config.yaml
d_model: 640
head_dim: 64
norm_eps: 1e-06
qk_norm: false
init_std_down: 0.00291
optimizer: "adamw"
weight_decay: 0.23
final_lr_fraction: 0.0
batch_tokens: 131072
seq_len: 1024
Each number is 128 + 32 x the weight over its row's rms, rounded and kept within 0 to 255. Layers, rows and columns count from 0. Numbers have three digits each. The size before them is the row's rms in percent of the matrix's.

# down: layer 6 MLP down (transposed), 1728x640, rms 0.0343, rows 1079-1178, columns 360-399
# gate: layer 6 MLP gate, 1728x640, rms 0.0373, rows 1080-1179, columns 360-399
# up: layer 6 MLP up, 1728x640, rms 0.038, rows 1080-1179, columns 360-399
down1079 100:134074145145129166090111150097136094180177109117158131140075123081127092110139101124148088151112116129108109139104197103
gate1080 120:125190084094153142146154172093160083122111124106146097132117098092136130130165188092167132128133119148144080094149149119
up1080 110:091206120119124153162182172075155114182134121102157096101133143117093134155171167143179139115130116124126097051122150129
down1080 095:153076126190109135116107092191111125117105123129102157094083115139115121121108054106074119159162119100147188138142108135
gate1081 099:135115164167106157138125065156136120058086149144126120093106080179167132091104108189103124113209164094140095132150104139
up1081 101:190139065204117113089165132167090146150065181121145090110122184112121045114108137155134174107130166091106077155112106112
down1081 102:155100102161138177100113187083122167096138133064149098084182144128182081132152086151140177101102072092118115087093122105
gate1082 104:175142181106131087146159077182087174150136105151148093109141068156084082125144150110175137116231116096113139128147084209
up1082 104:143162200107118109085157125075135108160140135103127041064149146157090114122109120150128153150112093129117096118110074098
down1082 106:150141123183135134087155111070158119088178141121028123136137142116135101167099077098208141125166133157178133136125065146
gate1083 086:130125144158204130153116107128158106048159161144149108086045097128091081074171114141098096119143113167113143079067105188
up1083 092:149124125161121089114059161124095103120089160139074117159157132102110100174147153102161123093158135156099140144121113146
down1083 093:121076107121060187154161163203113071128108137131130158174094142138173095148162128111133102120096166188161073166088171070
gate1084 091:117153205113146133143185106084050104123141153135159095105108122140147146173172087113132144131144085107129156161162089187
up1084 093:079177166166162129129212050146138154097140063099177162096128186134170154101084124127099116145181119170115123133150144114
down1084 095:182152184155106155097145100118131158082161156126136132105122107143169115092133109120072144102123148127100102125163171125
gate1085 102:111166171128157138133137128096129132120101155123131121171113132100175077096103145106127092147086151158094164150092167100
up1085 104:125155119167134155094126090107125084149158069152122182098115155146152177097088166166150160159085139095150111127176087090
down1085 102:145126181119082084164107195105131115116159148126136110169186138054148108143163102194158152114086119076134088150130147098
gate1086 089:126134052139085176124131105105130104126142047116111144126140110085152152092101077153147174094114117146131140134130196100
up1086 090:124147158121150130119146143092131107119145164122089140150182113168133110056143153168130088144102138138152166137088072135
down1086 093:114063157173075194133162130086136104091047170099103139118127111080157116186133119154074101149168136154141164166145104109
gate1087 089:168113153146139095122082114100094097137104160092128102140099139131160079068172115107095109111175155098090097166110101125
up1087 096:070080101147143125135176214163171112150175062142134111158121105115118150178070084106121190136160124097138161127111119113
down1087 098:091102108149095165119189133093135131106093107128111152141163116069128190138092145117141117136101225151191125127070118140
gate1088 105:107178132115127141095143126089157122135156114111097141139058172115141110114136112067189072109076110090083086113136153114
up1088 106:143110117152076068109103134132096086093165169115171135164130177167088146129198178130122156166127172098064117108103161110
down1088 106:152144087082174082123102126110168095110139127131120088179112166086116115134143098130197159100145140083137151185131079118
gate1089 099:118151135213140087141081079125183128145140123140087127142141134192169118106102132168084070130076134182140139110138140178
up1089 100:075139113160123108074119106084127063144189135156087124165130047140098132117124103133181155133121223157158186126092122221
down1089 092:073155111107132127111109135107117146135120154123080125151176122072159151100121121196108145103170087126173138105116085128
gate1090 104:120075149113103193164118098158154092176132113094095177144109131105081108142128161150066139135127133151144159120103100141
up1090 101:115110118169131166090144076166167166115153090112130154101109078153135117107144156136126178119127138149147147139105089118
down1090 099:122094088130134144151131101136155136141131052110137132126195111110143110109083103151053122112148115119134087146121099120
gate1091 099:087159149184110130125074121163087181109089164172110082124152135173131118178114156141161062115179160117138092153123121137
up1091 105:118154133133151152109121109086076093156119162091121133056086056181147159168205114157146131095192177142101124135113134126
down1091 105:084087071119202161130116152086077153107120157137119115122066115121173131163147126155160083064121168166164128124088041136
gate1092 103:154182132150165147096110128158096152068122126137123186092109183099108085089083141133183151172150118118109177101133132136
up1092 109:155166160165143115087072153167110112089104141121111156135108143109160114071111133154173160220132097134141141136159105079
down1092 105:142163165173127110095174144146104148136106090094112145116141180104176170143111086146153176183072090141128144228124092107
gate1093 106:137166088159174067152097090130117159194141109106129159133139060151152103093163095172097110156108148162085104092125141161
up1093 105:111147124111082139109070140167107130141170128156110101134132104072190100093129110167088200164120137108174157143165108163
down1093 105:110130071165133095143123151131130093096155099136145116142088149132109065105141134152134124108149114047207093040180103116
gate1094 103:108123125088128140119154123122097120102097108104114163167099101098164128146105068141107133162101087142130162170112164135
up1094 103:132124083177095177097106120125082126144136130136155135140144112142120100100123141162111145186153155119145104142162140118
down1094 103:154181148181148185145161086170117132163131142205126118121136099116206113127098154161082113106201112113180126154182133122
gate1095 103:118099081100093136146152152117108099079129171109111219141133099159116101107083112106085167157151159204108160154127107139
up1095 100:089134162121154173154118094126156144121100039118154098133075189138166099174145137121144156079131092139132080143115136172
down1095 096:096058121131120096092146181146097139123165113106103173104106128127173125109166081078172111156162142148137142118129117131
gate1096 098:150131077149105125146151150189109122148125100116148161076129181112120110151112142150098097134135095134100217177189063141
up1096 100:154100170079171085122154116069114115194128110131159084152145155109134142179101164119132107165100125120146073144115163107
down1096 098:112106137067157116142144153120076169136154136129096082125102155125121161145133149118130155133147107161111119162167087146
gate1097 108:086118142158094152139098128108155144182138135110162160157114128166058111164082113131141110135156126184146133110132086116
up1097 103:140080111197117191142167147126061134113124115120106093107218197120136111125083139152117179084127175112113188114076151112
down1097 105:142111106101146089190154130110162087168087155066118115105041080134082066161165152113137158174112138115134145107118118071
gate1098 102:138100109134106118130109132125141174158157134159138160118142145137081133151178130166115091104067110159162143083149093060
up1098 105:121126146094119140148097126120121154172099149109153146161158095141139192076114143155098110140164124143113135093143085121
down1098 101:141101129137131131139157136185136168171163143114120081112164143126089153155148105130049102102064132110184107122097055169
gate1099 104:060032108117179105171081173119129122123111188137128106166122108119165153057148158138132090107149085121104141160139130140
up1099 103:144126142106141185136121121168152099143078124140103191107027143087149123141172056126148142133089216123143123128199144110
down1099 105:126147104145132162138131113187076140128171117155125127148146167136170140152139070171080138098142093116158153111142158102
gate1100 101:105186071117160107145146128165128163118145183118087130098137168119155082107173123099107135095216183138115195179175130156
up1100 104:119086169133153126135094152113136134147112078117131159160088120121157184118117082152193144094183145126151116100123161144
down1100 103:130109136126124141143171115133156125125113074132129139144097080114195129155150098126153129078162134092165162071153210128
gate1101 104:190139180071117144110099071086141145105135084159124118128139110225129173154100185121106134114070155102156131101113066146
up1101 103:133115178116161112124117104209152130083106137133104150102163102142158206124090171151170133073147111086146145173090106199
down1101 102:149125112126190130133071123156125154089147108164157149124142165053123139135136123188108143161135113097100108143071131118
gate1102 108:127153095158146087138127078127053154089090146117144114105097101186115146132146080148206108132122126114113137164132088140
up1102 103:076087142058173119154145132146132157104109063157160099142136102151130155158129133092127147104127160149150106132106084159
down1102 102:092127132173120135196128113176091102108183124143202099215110138166122128121139207149139159075065139139175133122126161187
gate1103 105:075075094140159151145150175147053139162157183110137202126125181108142122168168115188165089163080114144141113109160138159
up1103 105:091118158119126105180127077083078117100099110098100130180147080147146107125156140153154130095191098119152101159112192113
down1103 106:071145158180135143152129114170153135120073088118160168111154149134072137095111087061178099122167126143117186085110164147
gate1104 104:072122079127125163096131085110084215193055103069125146061112139109206069089135178113102122173096106121184114177146164108
up1104 105:104049127071090104108089078130063096155141132117131111169139124089122123135159128123152098130168084136127097141185099169
down1104 105:093065154146148141179102025095093147138097136157103167078127131107160098106132100133152170064171149149105184142091170154
gate1105 097:114111130116193190115152184105101168140150166126121186114094119115195107089105148087168074150133133136150123125112170151
up1105 100:131159131126076111110103110148095086122142130171134128149097161119169127158123138120119139084131157134131126077137115149
down1105 100:132111092116143117187190194108162128114136142205095155127106134146143104175141160123089202063152147158128123072104135055
gate1106 104:147141136173107114127116117194140179147091087154049151213080128120093179135105094182104146090149133111099154129144163142
up1106 101:189130108125108140100140139187170092065130132123092104168089119188137144123147135158085148095081086104107122144142125129
down1106 095:163117183122069123206110178170135168119110164142186126141153182149101172145100083160127127108137129152154162100147137153
gate1107 094:171130195145074097099130174124045144163138119135127135135080195099103145083107166132182097137149190125129129081106124148
up1107 097:119113121156117234121111165153087122150167151114164086140135157130163117110118213108133082113137123172146118107095106162
down1107 098:173093112127138157090127150129118086110134171114084140174172116173130138102105139166095128109162122098134127113117121155
gate1108 103:057110188133157178158094117106102149105129122069052107170100158123176142155192104144155124109163185153142137091099130104
up1108 102:126132093152090152131119158153131132167157190001102112151124143159126111167120107167189167125129037102128089139099142174
down1108 103:110142118121155166188082125138134155071160123137108126105162122134181143104122144172101109136041186118159144094092134090
gate1109 106:106080131176137170141118124139138135119098123101133095138157105105126150139136130122133096149167153124174091108115093110
up1109 099:124104171182126169159164072138156097149088169132088093117152160183106178059127077123065140125171172145086114220147080153
down1109 100:167129147143122149141117119121119113189110171180090102162132071158106099125074126160051124181135168064085131114110128162
gate1110 107:098113143113099138116116115195133145119118094166087114122118150148188167084100083136056109110107169151144165163154144151
up1110 107:168117091133176095135174136149118097141081096140103107116073110137171119152155172086095136175146093162105081087164115127
down1110 108:097052128189159166109122082081083125112126064118127152181166099068201171142097190084131133137118089122101117162081151145
gate1111 095:122100129136157135097060140136115150064134171119152142174107190122154159101163143091156160155108130136160135134113140151
up1111 094:099114072091163103106090108124136100089152122163180149095185086081105151186155129113128202094143160153110086109104141165
down1111 097:188110143188095111108159103111118104167209125081105126143152210097192091105091104072120112162153152122141144105087158096
gate1112 096:024125089143189106103109131139152114208171134115123114129117134060144162131155141113114128134195130141121104118054132131
up1112 097:119136094116138144097100148127131095174135121112137100124145148136081120131153128134152104151183132089116213105078154145
down1112 099:109114134154156078061087127146168127109136136149154092160105170103116131138123103146126135163090100129098099152098127107
gate1113 108:170121166075102116175172073105108086089171178126084155082165131146106144098108122136115109075207118161121081068159121140
up1113 101:121112129107159132114143148112114165096104143124156092140110134129131122096159106066110200114144179121114131070114186117
down1113 102:100119176093154181090203114133100074134084098166088117189098122073173100159140135131121160112149167115106146086138133173
gate1114 092:118122143101169157173181131148179186171108123106154154135137162169080169105135126169107163167131167100165164170117066144
up1114 097:131134134112163099158134101182112140110168109170128138079107083179078111136122146108201175157100109047136138156137098151
down1114 099:105159138135071104100050137095121141136046153165147112163075072121197068177129093150070150147144111102138153074075164087
gate1115 110:117125182115121151107185163122092164185176180118111130138184116133146125117142058209160105141145136099162077154039099063
up1115 106:163133138136102123135141089136105115124131058181099134152168084083131128110150043145102127093094140054179139153094085080
down1115 108:151139112160188114120117060099104125161131157172123145144125080064140115082123150120129126128203117105190127132074089124
gate1116 101:160083133095131189133146095097070131145181166185142167162115144185118152134062165068114124145122133119153125103176184142
up1116 102:120073040145099141141099111126136105195123143111092162137093105163164100139123171124139098122171124144132078156099109137
down1116 103:156151084148132115190137164117118142154124115126126132126178140172223105142166138191111135109158061143128073150123118120
gate1117 104:185096037206100118179126097132124086085213164115122138134077098103078103128109143093146041153090096143101148111133077135
up1117 104:178073137217180144118090210148113106135198151119149107102116075185176161118124138141177067142094136116131123108154102150
down1117 104:076180116129151131178116126121145144111112178128109108090102103075117101155218099137112116149100090150133121116164073117
gate1118 097:201174130112109132207153098125081113099144099111096112171144194092150078144128153097158088147066153084091156120167150114
up1118 101:132091094170129161098106131077131120169170057152140157189112162102147190103101095117124125087117137147117157113107156109
down1118 102:159128092112088218076154102157143159180096173144109140067120146088134119110180122124125103116165159181134128163136128125
gate1119 105:162084096155169123163134151151169165053115154181137156107160145119115135049172167154144118138126144097104096161106156187
up1119 103:116109099109133102134122098190151121134106169109172096085128149164150130109147073146125147196121149137084165115106156155
down1119 103:218129103128151148195126036144115144136148142167153124100200105130145112083191171077129089133132050144074132149110152099
gate1120 109:190107125153153123149146063116161164117102148135162135133087128163124112174143101148062119097112116144123126120163140168
up1120 105:146106133143137120148134041117113168086154110140129134130107133112141077167075153187133118147098153091123135143135115125
down1120 102:079154101110128143125151237170099112125137109153167154088124145120151123131152136114193135161116155109084135104159136120
gate1121 113:129139125146148165167154151138116106131080153192102142182070087136119091081111135162099126080093165105130128129129174172
up1121 116:101133139117144152113124150141140138159103083182133165163075092164055076138080116126158056084178143113112132119145165107
down1121 115:181134161101113155150181091125133143142034139105131177170074176167121122143098088122098146152158088093075092117160196085
gate1122 092:115149080157155107115115142124153119191168114134146129132125139105131123190172173096086105082083159118093149048088177107
up1122 096:087122124130173136166117124138130125160147114142148113185150142091165176125105071127077112129123149140111104141178131093
down1122 098:100164138156142088135073121105150136153182140127147077154094180115122137185152180106128143103111118103175089117101132102
gate1123 108:144140074121126155134146125157112133139160172102129129126077144180186073148094142070091185086106153121165132154105094089
up1123 102:156102126129174072125129150131168125119193135105170136197166033145172130126112145175136140166126058126090143145066132113
down1123 103:129214101068095070155112140127127091142161121126177117105096155111159140090058155117130091150088129041167089204104099084
gate1124 091:179159172141119173145131112112116125101151092119130133198080142138128143133099090117112103092096086160145125131154171135
up1124 096:091178174119117173100146103159154134138099121117129147110147110097128138142135121155154133097119108137152142095118127171
down1124 094:125101079171158095140088105147130135075105116100197179154107109070079156147163118126104168169114081112144095085095136094
gate1125 107:151097137129073203129088132224152166139103129172138189142097130104114178103134131106135130114080153129152137115130133119
up1125 107:119118163131159130119131157091107136161062126118119146104149134185103098145086113148106163076104130044178131174085164088
down1125 108:081101127141101083076134092191166147118104120148093154102145071051113137146101081136161124137125109134136101083133169155
gate1126 109:148090179114082128155146172136141181162117103121131172071147141156108151089110147158151094155152083129098103166141185143
up1126 103:128112051147137140183215177155103123159073071179122138150125097163164119147146136166152219156125129157134140151123177172
down1126 104:158129108080118158112151134091097098130086149103097167096068134104136091193077110179135145114132119092199096113086128153
gate1127 103:106106093119148151141140157168145117140138133101157089142181122176202023130055148092120134153165164126147107152224154170
up1127 103:185153150142142099112084164174131133156079150125114107112161084187146127149100172075107123134175146059123183112178098151
down1127 101:129117132105143049125167161141144205132143153124135110182080123118113126175111169128087166124157162085093139178199167109
gate1128 102:174141155152143072152201150135076099149120115072146136114151139086078145144194114118102130088082113111080128074159132146
up1128 100:164100131135126101092153093098143121114111050149046133149149152093045132141108150172171078170154096111130077148138131160
down1128 100:073142119142150116071131060158117056124085138108144129141131178147167110120127118173114124160174176081134093167108116107
gate1129 105:078150171158155212141090182052131194070118135150163128161143107122179156095113132129159141200172238121165113050097115183
up1129 103:133145182149101172106097114066126126100071085127141133142129115107129113127115145118214095121173149164098196141101141141
down1129 103:138098129067121150117124109106109071119110115098115073056133070095136111079134097155187072087156136096119088135089112097
gate1130 105:064106138151131220132106106114109136095165153170138099120152142100139087162124102088125151110136154119087119203122142086
up1130 100:161118145148088137074143137118072143092083136087154103086080082104131075139161085123162150146148104182109135124089109133
down1130 101:120127150139147129115151162088153097122099140129113118130156123146148147070083157158077118066157071180102065161105154151
gate1131 096:138112102083095183168149098159149164188137150107136130169146120138076051152119077148100150171158139104209117109131110134
up1131 096:127158097144160138117115114101132113117156181166122116159134083161102175123095066107114189147170137125161136165141130085
down1131 098:142108148113181097168132109122142153161201119136150111160144105141103125145094121169151100111123123124113114094142115138
gate1132 091:108113153113081161148066157180129112137137120096129106095129175099073138129124196127113124144057175091047136080154168144
up1132 093:158151102182078138098109072134103152122115150160138102178117140138119109116088081109169166150126153099101112118116096096
down1132 094:062140160109101126125139083111168073139167120113120114186093057098092170114131137078141117129136149162112146129109158117
gate1133 092:124124195133121092113147089057106104090123157121071089108121125199119091063126138121194135181130140073110119066149092088
up1133 092:189159145110146155086141127123202097125093177156197080097119096177138104146118139132183169137104136168125088078144093146
down1133 095:093173077102104159186096082112156114144175137132166129128086127126150129144104177061090124113141115167087141187058126121
gate1134 073:099162127080103103089167161126135139132110145123117150145127113144156179146131143116143145086081099137132129119191136047
up1134 085:137083089110115081066148164107113163145118186145131112116181111160125144125121073181153174087128122100117152109158124094
down1134 082:134121097154115106140162153117172082123140173143126138124151093059112147147140101121193090136097121139139103165133178127
gate1135 109:156113136171147151136124121152076124225178134151127137048123156109153134103048178057162111104110120108172137143128143196
up1135 109:122120159120188135165153114146187174144181140141117068105180107142132087141156116119119148106131107100086114156139115144
down1135 108:116166134121167089207137130139165158104144152163144117144078168138175154152061139083116119091120145109139136146170051145
gate1136 085:181204140066130053151129096134112083111141166109124147167119141131100198108103152085110098109089134148125170132101130190
up1136 092:162093147161174112131144114143140140148138108117120204141145159123141059173031186082129117176124135138145096092168133087
down1136 090:133094141132145148144102139147165110136107081102141163102127106122089170128121142118114069127117084118109164074146152163
gate1137 104:129140141141137123086142138112048114098175116089106151133173115026154202084127124114190122093133137087117098140097156157
up1137 106:108182084131111136136092159100092102137111119102157125148134143136189139125088110118182098158144124114204104124153137142
down1137 104:099139103153087132109131169113087154120111139099146054155162162113167189128095160146168194154108099120122091123129104149
gate1138 072:073120138103134128140163144130135091117152140173143102117095152111168194096146178151178100115132128135174098205081074147
up1138 082:172143085105156117158176120113115124124116124132086144113115150120096095164119146065157170149183165157167122153165171087
down1138 080:211188142113156154100114131154088163140105154135161059121115170162105114170125142079144172146181122109100153130116095162
gate1139 103:154110077183101127154166116156136178099147165142130131145135160083117121141109156111103102106158158177108137173142115135
up1139 096:131107101089170145145134057090101186196132115099120156094165091144184103128146165128143156150112122096111057134137149156
down1139 099:114090165157143139165097174119120074085136130152121150121042156163123107140108105127211129137135208160138167104136112134
gate1140 102:111172165086101185100126131145174137096118099106138181158117196147121126105087150111129159102133175111135205194090097100
up1140 099:126158159105152132105115100096158146172141082085155187137113176147208113155132195125147117111170157121082114039115105111
down1140 098:042104140138184120106156116121136116111183113077158187099131104135118119167131113124158142077115122134151134178110181112
gate1141 105:106088149172126136140083105118067111142090115141154105090122051114115113162142165121110170083156168096088143117146144147
up1141 102:194164070158124098131065200119130184146132078115197146120144123154152128106121116048144141161136130063118052139085116114
down1141 102:080101124172112120170145164073132098061121116127110101123166071117133118100113126110141156106148114117112114176172144089
gate1142 103:151133133091094096130109077098131135123094080139118086096140142161152121119125053184100114096086107157142093133131066176
up1142 106:103137057119118159093114127134114098096160154108128133177119113090130121174123095097206146172130128142029169165195112164
down1142 106:096197122088117075118149234083082065183068162096157122113198181138144097084126150157175113171110118128134119099149100150
gate1143 087:157117134132081135104121133088192145115106109120133123110188185140073126137126153127168017192080113138119121062202121099
up1143 089:185145123174137135140147148126105067136124160200092092164101105130094132123087100073099075187087121100148144160077112066
down1143 091:127118081158105130158157128133149121083140106137118177141173124167167077214078053147092100074092108110159118084187120177
gate1144 096:131121106144167148191088217131130130112132106115163119125143151136096054110184185140130138177121103174083166168068083101
up1144 101:180087101133163132169129114100149130071137090073108118148097100120171167132088073132168144150137108128141121113121128121
down1144 103:143098157124128160098191106122141115155112096073125144103064129047148113112121097181139121145066137105178176128120077149
gate1145 097:140115103120139074136162185094098115142082139091172098084073124067072100117109132148094098122157125133107125191106134187
up1145 096:143146091096113133158146140162176123127106111137106146138122092173097116106167132093145129140146123187105143153151089113
down1145 099:146108125169164080163115163132162134159121158125118101094100184093180093098116131146068125145074162127135105090110112162
gate1146 105:178119144122174161134054118227095177114176081192088136104175120155146181136107095096154058097076103169109157135153131144
up1146 096:145114111154110164136153148075178115116102105103130139128133147129150110149131165169157124170109091069107123163101189153
down1146 093:133056133133134113118113135171155118082165125108085153139088120136159047140136093078151135135130145128139151174150103137
gate1147 084:154150115138109086102215099086131153085145102104155101128106153105148145107142077138146147111058087126137106109114136162
up1147 087:174164136097138101183132099126148128093133194150126114089131142114133065091154140092123125112144082137183092163212164135
down1147 088:134128134143086120104072195079145131144164164087157138094151156117113115162109078133051094101184147153093126142123130164
gate1148 091:022119134173119082158093122116130132164150120133151149117124124106111105117079158199168133030191181123111152183118146159
up1148 093:156167115082080177185106082173108077152081154133131086135109192164116160114172173145085145109102138210081130172090122100
down1148 095:121142090106198169102138033113116150178104129102220111062162138149082133121123138122153145172150113133114128171123159111
gate1149 106:070168176150154128173107122124092148112145109113138159143095174119086131167102183108152120128128135140119133097114150123
up1149 104:114175140122135181175129087135159107155110118135155226186123097111087060156176146131118139101065109086099103080155127103
down1149 104:109164113078101177152081139145153095100077091114099120095177096169175049110091115159078140107189117114104090108119088142
gate1150 105:145100159156138177145150130160135169047204137121100163145127131158128111145081108153160103112175197130142128135129167115
up1150 104:168183130117101147084123116137060137123136120104136101130107110166156188115071114118134118131088163128204163123090096124
down1150 105:112143137194121133146139138102074119170107146183117111079169111105076116115116168102096133158101072165097126100121157114
gate1151 086:074185111072126127132132136158124147115132180145083189167136144147119118148163109112189143107128128077121173099125116160
up1151 093:105178153053117121103151090120147122101104105138076180112183087166125074114076171153176192145161127106147120109152149187
down1151 095:113109137147105072130151150150115167137111114103105129132116138130078121135080138081161137126143149118128118122126151171
gate1152 097:150143144205165151190170124178084123115125149131109081101060155156141171180160146113133115117137181128109128141096162188
up1152 098:137154129116105179118098132146137105093126151139109114145124118118118171079132120104122111076167118062125049133194144054
down1152 098:109153126186134142124117131104121090188110140125155105087148150137099084053109169090137086109103132108125177157151114129
gate1153 104:129119134096126130103112143153098109164127143113105111130168124143131175135107165131199088118163096111147150159168053164
up1153 102:099063104105119127104119116120120108156122116113107092100097146070152117139181122145133137095185086148180134086034096126
down1153 104:162152180133084070117127066082131127161091057146093107131145076103125106155140186116181126094103146098124139124121103132
gate1154 098:110098081137141200230171077148170112089150083161129130080154067113156122160122125160095182099136126110123117171080163141
up1154 094:171133088124140154125122132140110164112162111079122181163157168139145126106111118131121186135147149161205143108121108174
down1154 097:121154117161111133130161105129094153163135125161080121148182198147095145112125112120084133185155081113140133121120126146
gate1155 087:107193152157150111107100128088109169146097099148124151190129091119147126120169089163099156113154186129066127161097110128
up1155 093:120066092142083103125120147190144121169126127168025190166148101115125120119158075127154110066083160100150122097137116142
down1155 093:147120147081126135131137112128113147151092148154133129141107153170030131127140179111119127109102120093102131112101114126
gate1156 106:113094103104140093192139130122169122145105168116183125133132133119094171112131166135120123120111109147119092123115214188
up1156 100:119132118095122164116173116117175105146091111135161108104139107116131165191112117174147099163149112121147166156074160105
down1156 101:141089092130160144162191138173172141086153090170139092137114157103159157181112117118109107084150121119168127115123141128
gate1157 106:117170118212159149125108088104159109180137188101173139158098080127115121115100125153096164069143140134095123131092133164
up1157 106:098143097147102123147138106085168088096123093119157131152148067132122119117118098138129127152120113125226164162076090118
down1157 106:130100195115142132166117160147164119155155153117069078156184131131133144147142104126176119126153122133129112108161095157
gate1158 112:122100149101137122128145107105151159147148123111178149134102130108173179093134100102112072135121085142208157147146116169
up1158 106:065097114163117180101082020119147135115143127124110105093197093106107170163083075147030122141066122144131121144152210109
down1158 107:110147103118102098140193255194098124105104165160091161132134096166090102109178127126168146117160146162114127107127122165
gate1159 109:186114151067116111145089143174169164108108103151162138117132186117124143146103131154127144140119106187118114104152077200
up1159 107:110137120092130115134136142146113115102112111140178095124098207089114140133156103130143102152154117122120160083108125130
down1159 107:113135126102172154131162091137084135112087091115140128071145123158157157108119130054137137130111160124068066124119179089
gate1160 103:123118143141135116151128110141082124081161124136107133114065131094124151118120103088172077066134159087169160164158188133
up1160 103:117174129047128058119175095118117086155019145113105099134122125135159158209139160131125167131087166174150108092152115133
down1160 103:143163111123145112143149110102120149180180132127143080133153096124111114111134162146060215158133103167061140141144129101
gate1161 100:126111123152103118139138143096093115137063096132042162129175141113042065177122156167147090113177082089155182126109128117
up1161 100:098100165096146215139159110129119135129138142091139121140098087164124136169091137084132117105137158119145102061122138148
down1161 100:133177071141104138073091147095158172097112090141132100153154096062121160156139172124097129121110105134172107173125056142
gate1162 098:093091132104115101064135191134091166189145057199146127116141176136158202060142153090093174156135097108238101156125087045
up1162 099:121117152161171107137188116134119126152139142113110099095086176137155119212162152096070132080143104129117091179192113102
down1162 101:155050146155138119101098131102172080134091157125118121127136158177098113104155153143135082175148180075126123166124147197
gate1163 099:098142096064101175149168159152138102093082133148110158184110111105093107213146123119090129123178159139114110138128149139
up1163 100:067144098078162134189127144096166155183037117140115130095108072072091109144102097156097125155158126102101137140139191118
down1163 103:129103157070137122166145126148146133126095150162089147113132128102093111130087117132185101152162123194111130106104099168
gate1164 112:127182091155056119117171136116149167177091155073141150120134154133182106091087089115101101101078113119136154157088168099
up1164 108:048096091149158098100077090114117137156152161084185138142094179171135103139171080107093153158093083130131158117108117143
down1164 109:136136139123083145142119121161123125121171157100135164180107081092219121092139155152158168116054087111152156149101102155
gate1165 110:124153137127097148140090073136137155153151219122061202121156143136081088142071105183140201109120147160121139118125090132
up1165 105:170164163145109111127152104155168119162141165141147177146114152166118143109115110141131137171124182192150140109135075117
down1165 104:173118135144113106141174114154133096154146125160131129042108107140162121166149161179109145138116166137078132182093141118
gate1166 113:150117151107125155123149163202119093138109101062104176115148177128110185150108179143154116125132161175106112128119138155
up1166 107:076176118094112124166143122104140188138148170144114131116150135111098117155135102188107161135110145105147182187148153094
down1166 109:131153145149075148098138163221079162106137202165110134158148114089125126162160150127111142129201164123119088106118109067
gate1167 076:113214128097145119125101109116139106120158178147129096188115204180096184130127104114107152125097167158140111162170170088
up1167 083:109058151119140150153116131126115132103072144178156099110158112148174132145157128119103141078119130097119164101124083139
down1167 082:113111090117057142122111083110078103147149091186107142145145129090115089079138148122140130132082196138101100151089121100
gate1168 109:141112152163095110141117075152107213118161129166130072155120137116116121042144115127213142152152117161128102087122095093
up1168 107:143175067124038129098134174139157118153124123089098136090108170068155102131092153126152106138103135088159078140072095200
down1168 107:076160113102137123124172205151117101131149137076089130112152123143122103095108137160102176149147146146138170131133132183
gate1169 099:117167083043145162120090126129140142137153100114075179148183139081092110123116158144181216103165091104136163143124201114
up1169 099:173175142145178124165183188116142153119062093080099092131128135121106139184133107166152129102082181160133123179196136158
down1169 102:155102155089137125144129104050083101095148083102101122098141100111081160102105050117135119160078093139150065111150091132
gate1170 091:147120129133066125180123114183123136118117099172124137129151152078110139140154162122108130132165089051083144177116085081
up1170 094:142109142087134128098127124033103123067102105164140092106181151134120122120129082151104151124049131153127163128107163090
down1170 095:179123129066191117098120215170113127081159144112089098118106093139157117123111066129141104137142144115142162129131158144
gate1171 103:128080113176130127130072120109114153143186115146178168105117101129164132116117117084133125127188226109115140158137137117
up1171 104:117129153156144111077164095127140076164125180138098149133152135172168106136096136150097135184135181198135128110136077128
down1171 099:082147108160124137097151095115125120106125143143090170119148181121116099162101119123092160135168118142115102084102111147
gate1172 099:106121106115087125141123136138110164166113120130121099140154114076104115162130092153126120062054070145107077110143051053
up1172 098:111153144087136060125079138115201151134170143164128151143106150129139140170179096115176070186125096118160100057158099143
down1172 100:125117125131064142136117142120153157099086149168155113157160127076106099140134112129131055107087120098126126143126103091
gate1173 101:076153125134070157092162112129176134149153166159134106154143115170162116168182140188168097085166108065145171123070108144
up1173 100:137120086160101153102110129103094107090154120098109132086090154098133088154105185128100077123071141158079132135151128165
down1173 103:086123161196102084136099084052096130097088170186160130140120106145105104138098120136154100147158051112114111113153150169
gate1174 090:141084097173177157073113166144164214111125094158152194138142115172222131095090171129118114095136110112150067145059086070
up1174 095:123115203154143138106101123099092107149103121108118149078114162145097132072093080096165057152123137106167127070179086144
down1174 096:065111114170149084086086093084132093147100092061152176160111149085179142089097132099170094137132109086106126177110115086
gate1175 105:118142063121109141163143141085158141169101072092174175146145142172159115174184154142137151186146091159072108158125112101
up1175 099:164176132134163090095164097082106117113092173117125151076109147134100148155113149108161120139137105121110113117144107182
down1175 102:139141138038100139110116066078106089130119093138126139126193075107144099100146180138156151122207143171091118083186119143
gate1176 095:128128137155079130169124093169083152181143142109077101155139176107160119145176102114160043074112138126168105108147096147
up1176 092:097088058108148171116154201110131111087109147155115163104066110153161114102144161145155153104132136181111178116074201156
down1176 096:159093106112096140132174157121145090083110169228124110136159086171142136090083128101084159168118105165129091105144167122
gate1177 100:128156135145146135107092123187134104113077123088141107102143141122118151097090142161140131141165155087090084175077076128
up1177 099:175164143148129152104177088102092074155123165164129112079124155139133099104144168105117145112159138126168117119113099131
down1177 099:150163150164169138073136062078181162123150055162158099188163109080140152169183073077112130110117098109143123176163122129
gate1178 090:138114127129162105080133185106102127125199126123117224100089125128108176162158149095154165107071114100164101128124124124
up1178 097:136125121154120125126122116130101188093076093157163115126132164085103102067139149143138142181147120150160105118157150095
down1178 098:140145145105129156152102161119089105126141189168104101099137173116077146168147167184173168134160115130124101117108105113
gate1179 102:139041164184114136130088158174127163128194129134125225138077101112155129099162158178095115100130162126190127169095204146
up1179 101:093109128167132168124143125168167160094158126113097178141116113127098113104113194130087084110152180104110178059165102054